Part of a small language model's weights: 775M tokens, 5915 steps.
Each number is 500 + 25 x the weight over its row's rms, rounded and kept within 0 to 999. Layers, rows and columns count from 0. Numbers have three digits each. The size before them is the row's rms in percent of the matrix's.

# o: layer 10 attention output (transposed), 320x320, rms 0.0844, rows 25-47,89-111,152-175,216-239,280-302, columns 200-239
# v: layer 10 attention value, 64x320, rms 0.0472, rows 25-47, columns 200-239
o152 090:481461506492513488509499504502539492456501511502516532518552532486521510501454482516467475466499476488499543496504508459
o216 116:541477520534480494477493471458555491493512479501499493481498527498487450530518471496515501525493515537497480506518491472
o280 082:526509509463456476492520504534429517526469510473418486460454487532520476528493531509542485505491486479507475545540487506
v25 100:449496499532504484551504518503503475502528506514487498489515511539467487518543486544470511493468513510511521536511476521
o25 101:492488518494472510502510505487543497528503504458459508515506515495495478479476518502518485501463501496498496509505533479
o89 102:483517500477486479507522500509571491489499515500567514520472467487495447456496503495493501501500527462483521495470519472
o153 092:519481508527542508507490467478470514523492492489431493510515558501470506489544503504522483503487438531469494496478487535
o217 110:531447532482456507483464483471483494474519473480442514519566493512501499536484485501525441490510472472522460553513487475
o281 086:529473499492502531462532540489475487483512497510487490457499524505512554521519489495513488491491543488536453489526494480
v26 099:500490469515520532548526474560504516503515512514482486470547530493538528489491490510507475465547508506525470466566522484
o26 111:509500536467503481452482497448518491489493482485516519556492489476479499486491483483499508516513528500550530506498446485
o90 091:471491448517539491507464485487508498475475568475553508482488486479512476491514479468517514484507496433471490487499542503
o154 096:560528554492489534517486530480494499527446480540493552542479500502484500505470516506512451469520501483530510511511518531
o218 112:472457528470506519526512526503474500514503443503505465532524493479494516506509529524514464504494491528527473530507461502
o282 084:531502464513446479474474591519526485501508482475504461528509498523480509503545529500470502492441467515469498508484453494
v27 099:508490489494435515491470523493482463504509523520525457530464517475485519541521478528529480540515507504496510472526501497
o27 112:542546541500558501516534478486476493512499480474518507479470519462531466509476493507483525518531548512501516537518539489
o91 092:508481515473524512506515499493507510522521481478488507515506515521528474498492495487458521458474523506488472538462494475
o155 093:507491466544483536543496515450506491463500526491457521480531495490511501485523512497510481519527478480534491512471507494
o219 113:504497506488496499467561495454490476489502541497479531495521520487474520507493512507537511517494476474506489516486489498
o283 092:496515494479542477453522535523503497476527489471514499498468511479502456488506455489525496499504502483491479466479501490
v28 100:503470490526510543519520505502524492501473571488544487505486448487429523488492510462513497535506453488491502476464479474
o28 118:462534492497468492461427540488536467439529483530531472533497505531516492512465454505507516495511552495538526477450498484
o92 100:535459530467480522530553506531517521489472488485462513520534484493534470511476536525498538550488473538501504482506528497
o156 099:490512501472511485489476530506485501501475517512506479496475545499478521528517483503489489484501535546503509491501474529
o220 119:510526456510477496493431460516479515540499482491513457488517496508501506522460470467513470463484493470494496536527472487
o284 082:502536505498490499499512510512506510469530501526521518462504457562488532533489473514496490499531516488510502540530515496
v29 096:513493536499521490530501507495450494484529493480563518479501511503494503499486482494504515532524516556455517507517497566
o29 106:479494441499500520493465500481453469427485503494487529489501535473503486504545495502521471494498537466491484484542522485
o93 095:512492507476487521461508465484509468523505532510508482468532453500481531498512471524509482475516432497516532568471486468
o157 086:530509490468498485485537489483504549488514490495459508516508546487475462481458532513466529513473472494525463464464527505
o221 108:464485445478492471520497482476502543517452466481500477538438514497527537473513504451480480480511524507527516481527485537
o285 082:483499527533534496545511544546511481490498489519524519493490525497526500492512479483513520510506503489492465474499509491
v30 098:457518530505506510458453477536490486497524495500466507446515510497484515533539511509502484541495442490487510477483512501
o30 099:499491523513504493500499499495490451541484493475515479489538523477460551520481521516492475513533500551523536492502492486
o94 095:508510478460548502534496509495481439455488507511468526520477463509539498478475477518499471529480549505503509502467490489
o158 089:521484464533474499501493536526517508530434464475520497524491515492513489492509503489520453481531479472523511477578504528
o222 118:496496489475467497477475460463517471493494488526524514540517494491496485438467552476526478485491503500509503545533493509
o286 088:498544487482503538488492478482513504476500516534517490524515559503511539536495478565507509467533516525519494519508522478
v31 099:501529513503509482541470497487486520457482486507508498467492535516550505502536546499523467500511556488514541507515447519
o31 108:528474509469524522492514519547538509504501514478475524562456493528548497515520498503485476489493496485551502511419478534
o95 095:513504503489511508541510495510515488504528506489510516470530505509503449529473488547453518441544480475460500525492510473
o159 098:494453477539508485491495460484470513495455501519539480518468459478481525497525485484520495496510509480526468513533515511
o223 116:530545522487505530483524512505551500515495537534499465535439496530471505432508499504521515510477478559499493514496532488
o287 087:505475530493518534487513579480506513486481464463478520481487495484525476454513502478519481521478527542543481470496472532
v32 100:476481447510499487503514482493536489505501502569475494511472482492515503492524480488437529558502540548486479530507496500
o32 109:526493511499527475506495461456516526514489547505496483512504549494512515483536478518518489492473505522524493477547543500
o96 093:506505522504531470533452475482480522494514515498520507487520519498482513510517510482477489481509497439461526549480525514
o160 094:497504492496501544454504532513540487522485496483517512528505523535471486506507527483543471485486509513474460513534496476
o224 113:498501508478483525450468500494489478504519525455486466492473517484490494478496499488503509501472532501510490467462467500
o288 090:492507492511517524474498505504491448506505503537520474470504496494524493519450483496500513512536538497542484506521526490
v33 097:488498507483518478486482497451506506525510477521473459508542464447512503513495514522503527515505500478536510485532506528
o33 111:452519489502505484558491532540487478492470468509463505486505551486508484519502520488510547489507472504445502496465513437
o97 097:537486539515519512469501543548517513504492513511449493557510525494530523483473523476507496510516502511503478519458450493
o161 094:447539511477514504543507513514502512517567511487565458529482458526503456511492493516506496542494490473515482483524513484
o225 113:512454508528490484480524519499529492490496492487485481490500480465468461495457488502482514552470475485500490465503534461
o289 089:508530472507518489488498521437462529495514518535534503430544511452505481504540475481481454460502516467495513514529529505
v34 100:507478526508459488511497486521497469576526452469511527547489453504476524481510497519516495509507504459485507521501466487
o34 110:496486495514487491498521510508541499478483534547480538502559497504522517493502492493486500507569503479481473466526483511
o98 098:511518508480498488530544494520508477506449469480495511466467550505513508478482473499521443511486480502475459551508481500
o162 095:508492486503505507496464538493459519479516516510508472522481497519497500537522533564482521473562462490538580481490504499
o226 125:466479474476501506522484483489493504460507506518512516515510464470470494501522498539486550462475508534504495489505543478
o290 084:547484480485509539447511479502515515507538510492519516527549491466486490484499464509503499516520503505525490472499537549
v35 101:460507512497491515521476494495498487497507506486481538526528473494491483456528479503499515480463518485458497510507574486
o35 101:523493464534558509516496489488480465547484526519456430510488473502485506513511492479491488521529496518539555523512505506
o99 099:434475459498493483462498475534491488519467531494482491518464508500529486488498516501520459519491494493448516521509480478
o163 095:531498491510525521496518527534481543461490481532513474525496509469517500504482528481473493507467499502512477464481495543
o227 121:548559478544497478481514460528489525494538520528507531490473498488479505546524426454477482474489501513503493503517461486
o291 075:478481517473529479539471545482526472511500483481457505477490469564462494528500513501472506491512480537499496511499464502
v36 099:518508519529527469505476499500511478483479491553499503525489495508461511479508500528494508500521518496496488528515486503
o36 105:583518504486526491473501515464489530502479503502472526485545526506504467495497498504511527531493502493493503503523510493
o100 095:509475503482485518505496503497513471490490487530489487518547491555514498492519502497562542510474506531498522510495519527
o164 097:549506483512529485485491469527511505500524496489545500472494456476543484533513476508478470490531501488500466480497519490
o228 111:492508504524486465527514520530543487503531527468497510467485473486497521471474502496470516519487500505478498428521505509
o292 083:492542461526519508525489511517471530493465507488501507436476509502478515498470532513462479472529495491510489482510502498
v37 103:478473500508554525514535531493543520507538479475545455485480530515481521543490499520503495461469505550494513519501529508
o37 115:498497512513506472461503511509506517488513519513473540477506472501493529463472519481514520516479571471510487525492498500
o101 092:496517491468508520506495492502500482471451451467503494541489498496542474491472485481480492468493500503509544521485537494
o165 098:546537499521483494498480530473493543511444555483487521481495472507503491491534511486526465497527518494500479505495484460
o229 118:581464508501498491456481483485503494522516525517517519517522484488464488481494550474483452504498502487488511486490468492
o293 086:487465512500511477534532509555492454512541542546542511500528516530544479512506505532540505514462463531501480476489494542
v38 104:511515470495500497531481512519486486428487482505498484472479456538485499515501487457494497498487440502506445513486522493
o38 110:499485484509468471501494512512492489505506480491529494500516539531492444480487477460546495513510511500502510510512526523
o102 098:455509527480478501516544523470494495554521516520506558470435479503511480499463467541485456510492492531460495456487511484
o166 096:558493537483534509455475495491493508491505529497459462511521503498485517505513502485530506418521529453513522533489502480
o230 125:488482481500445510482484494536486499484543530493532452505548519508517459525526532527510517453504542497521529498488506465
o294 080:509510479520478526503474446497537495486495457526524516539556565488512504527476526471486487527507506500500507485488473536
v39 099:491480487507527522519453493483520488503454488554525513460499481457503510521486502480536540540527483465466461522481488503
o39 107:500515483517546516489512468506518513518461485543534459483529523502438510519484507490509497480489514527497532484519539507
o103 093:509512475477459465502495538532478513470509462476522495505466495530557467517487536481501536431503460514498491511523519509
o167 099:488496516502559506485507471500511471540488501481465495522476456471472512467552515526518473522477519513521467507511505480
o231 114:512454471486516508473492478463497504456493529473510494448536489523484530507514463531478441516514472494504521493430497489
o295 085:490500519556474508542478476524474484497546495521500502511506550508464486545462475523501497483474498469496537497465469519
v40 099:501505464461535508537492517517470468492550455519519458490489512488491470514514452524490526522501466501504486536497517494
o40 095:477557459494473517528459512517513453526464505506506455468521495510492496531473532506490535483460508456513471478521501501
o104 098:506474533493534514454501516510491502496517557482524489463501485489532460458486524493487525478503536472478527535486441515
o168 095:457484505479450507521512495532522513483458446487453515546532490503458517508481535524491486549474507550527512489528519497
o232 115:466522501538522541490545514461567496477478523516472531524502499472533516525522499476478445477491503499489492497514536455
o296 083:481545496504492466527512478518480478505549487543529544480501471496502483550547467514512493517458500495442515447501536528
v41 099:515470477505477511482495500530486493502465499477540452490471523500492506514502513509500501537432502489494496511517501493
o41 112:534520488535512455470480478500445499481529503475487483415544526496518480510512543488532512487494505511499512479482499519
o105 090:452516497484525476505484501446437525503545495524513472516517467497481532526484550492503484483506471468524483482459490520
o169 093:515480564486477503496520491482567502523505514496546495479523489505506470463481492521511467489560504498469517489479471478
o233 116:520515488437496519504499490503509471485500504492489500431450522477521502517481486505475527532493499505463523512551477501
o297 080:555494507549465560472524476515486486462469527505471524558507505470535518487508497506502509468514505558553506521517490540
v42 103:516563533531502510499496472504569479500497531507523491501466501512502462527550508539518463470519514519497481503488519503
o42 103:486521441507498532472494477491490533508502555489454461464474524488474513488491492471507520482533507507516506523466508498
o106 106:540505522482475471477473454462514538489456531495500479530462494490482469523503522493493490500493499482477530501507484446
o170 096:479505462531533533519518536526469498483531481491478529475522486474479528488489474527472497488523509492519464519504501523
o234 117:529515468507504422516532519501451466511501508480477533493552545481484512506470509490481527500504485548515490506481518498
o298 086:465485482533530459522494526512520484506523481507522471510501509545530472548507517503488513509476486575511490494485505499
v43 101:503510476511479514497460546532511575466525542508525495475492498458527475518533521471499485491442502567521524500508458532
o43 098:499479492467512479498462523465492476489479529522519487512447508511533458472526490488491479510510494516446493514506448508
o107 094:497520516455526464541490509543497539526522538478481466540503491489497474481472491508531491557503519488456525494501529469
o171 101:509455480498472507464544504447517469508476453517472497516511496528454472501516465501470469507530474489507511531511459498
o235 109:524461536471517534503477508450490475477468435499554529511547533512491453478491505513476529523508471447491523481487523456
o299 091:482546531489491461500508497502470473523519527512500522464504521504516513500491503513475533457487535529554492465504528554
v44 103:503489461547511464508487488474539511490489516473469534502449461475488477452528528480485485473485495524493550508483514480
o44 100:521444506426499532523477537485464508441550477491425473522515493516490511535525497522496513517465488487515481468519484503
o108 098:493544521484495514491519500511473495494490469454521533489510495517489515452495506525440513529546513487455550500498525504
o172 090:473483505495485471495472449513501458548520485516534486496523497502505503544511530516503472449510501495524493510514482526
o236 116:469464523461474534507479499459509492477541518512483465522500548540510524503504450509573502479496488514507483491489433521
o300 097:506484479502535482515487522531476481492479530522504459516478500484469505507487485507511477527489520521537484512490492505
v45 105:510479501508508503540470480454510511511477478531509492506484504519515489531518494470514541449457488512513516468479503498
o45 095:500489524521476524486506464535514499524505495538506504478495439472470470462487488522497501524485499461504505511573483489
o109 098:523532481558517465492498536527493479496559496480473500520511478499462487476494472479498508494484483518487453472458514501
o173 099:482457506397509482508504456505493462522468530483490469426459514488481502524487484490475470484473513536506506547515491523
o237 131:464470519487496521464553490553514503488504509550537504484466508458535504527489497527536514534519536476552505491525509491
o301 086:535499518519491558495511475497511513513464490471514508505524480493537477479516507468465485499505494511484519502508512538
v46 099:524469515537532465545511511471485470490498495478487440544520555550507512497496442524491529478466492477495492453525498468
o46 110:487496471515496481545505492485522497461514480485521467482490485481501485498541497498472482468514535507471507497499533488
o110 098:489434484495506532490529497524506526546503494486500505509511500472484446487497441530558499563464450495491480563500526489
o174 088:491546496483497524501504505511449516497517511503481495439487485515525541472546532498481536455526478485465516476492493510
o238 113:479515480502508451495499550490465484472501504523502532516528496522476503497512533528457509529550499487506504487495487483
o302 091:535537507510497492473467504488524513490453490518485504515479511468500521482448520502471470477495465499546516456524476513
v47 102:495500532500479491474520515513497466517472528533489512534505488499509451469500528486525521508505503529497483511507470462
o47 097:467468501521505540495472518488518513454533507473500516489474542525537514488507511530510489465474472479476485529486514465
o111 097:465469473513504510503529484496556502470530529486454507501521546482461509519531479461524501534502502479468486477517501516
o175 092:495530505475504502523477489516467513505526495514503479503421488500512547468454500534445484476476499538493489496555514477
o239 122:485501498470507532474521536473478554483497530489559481528477493496554489482500476552477476475495502500520493504455496487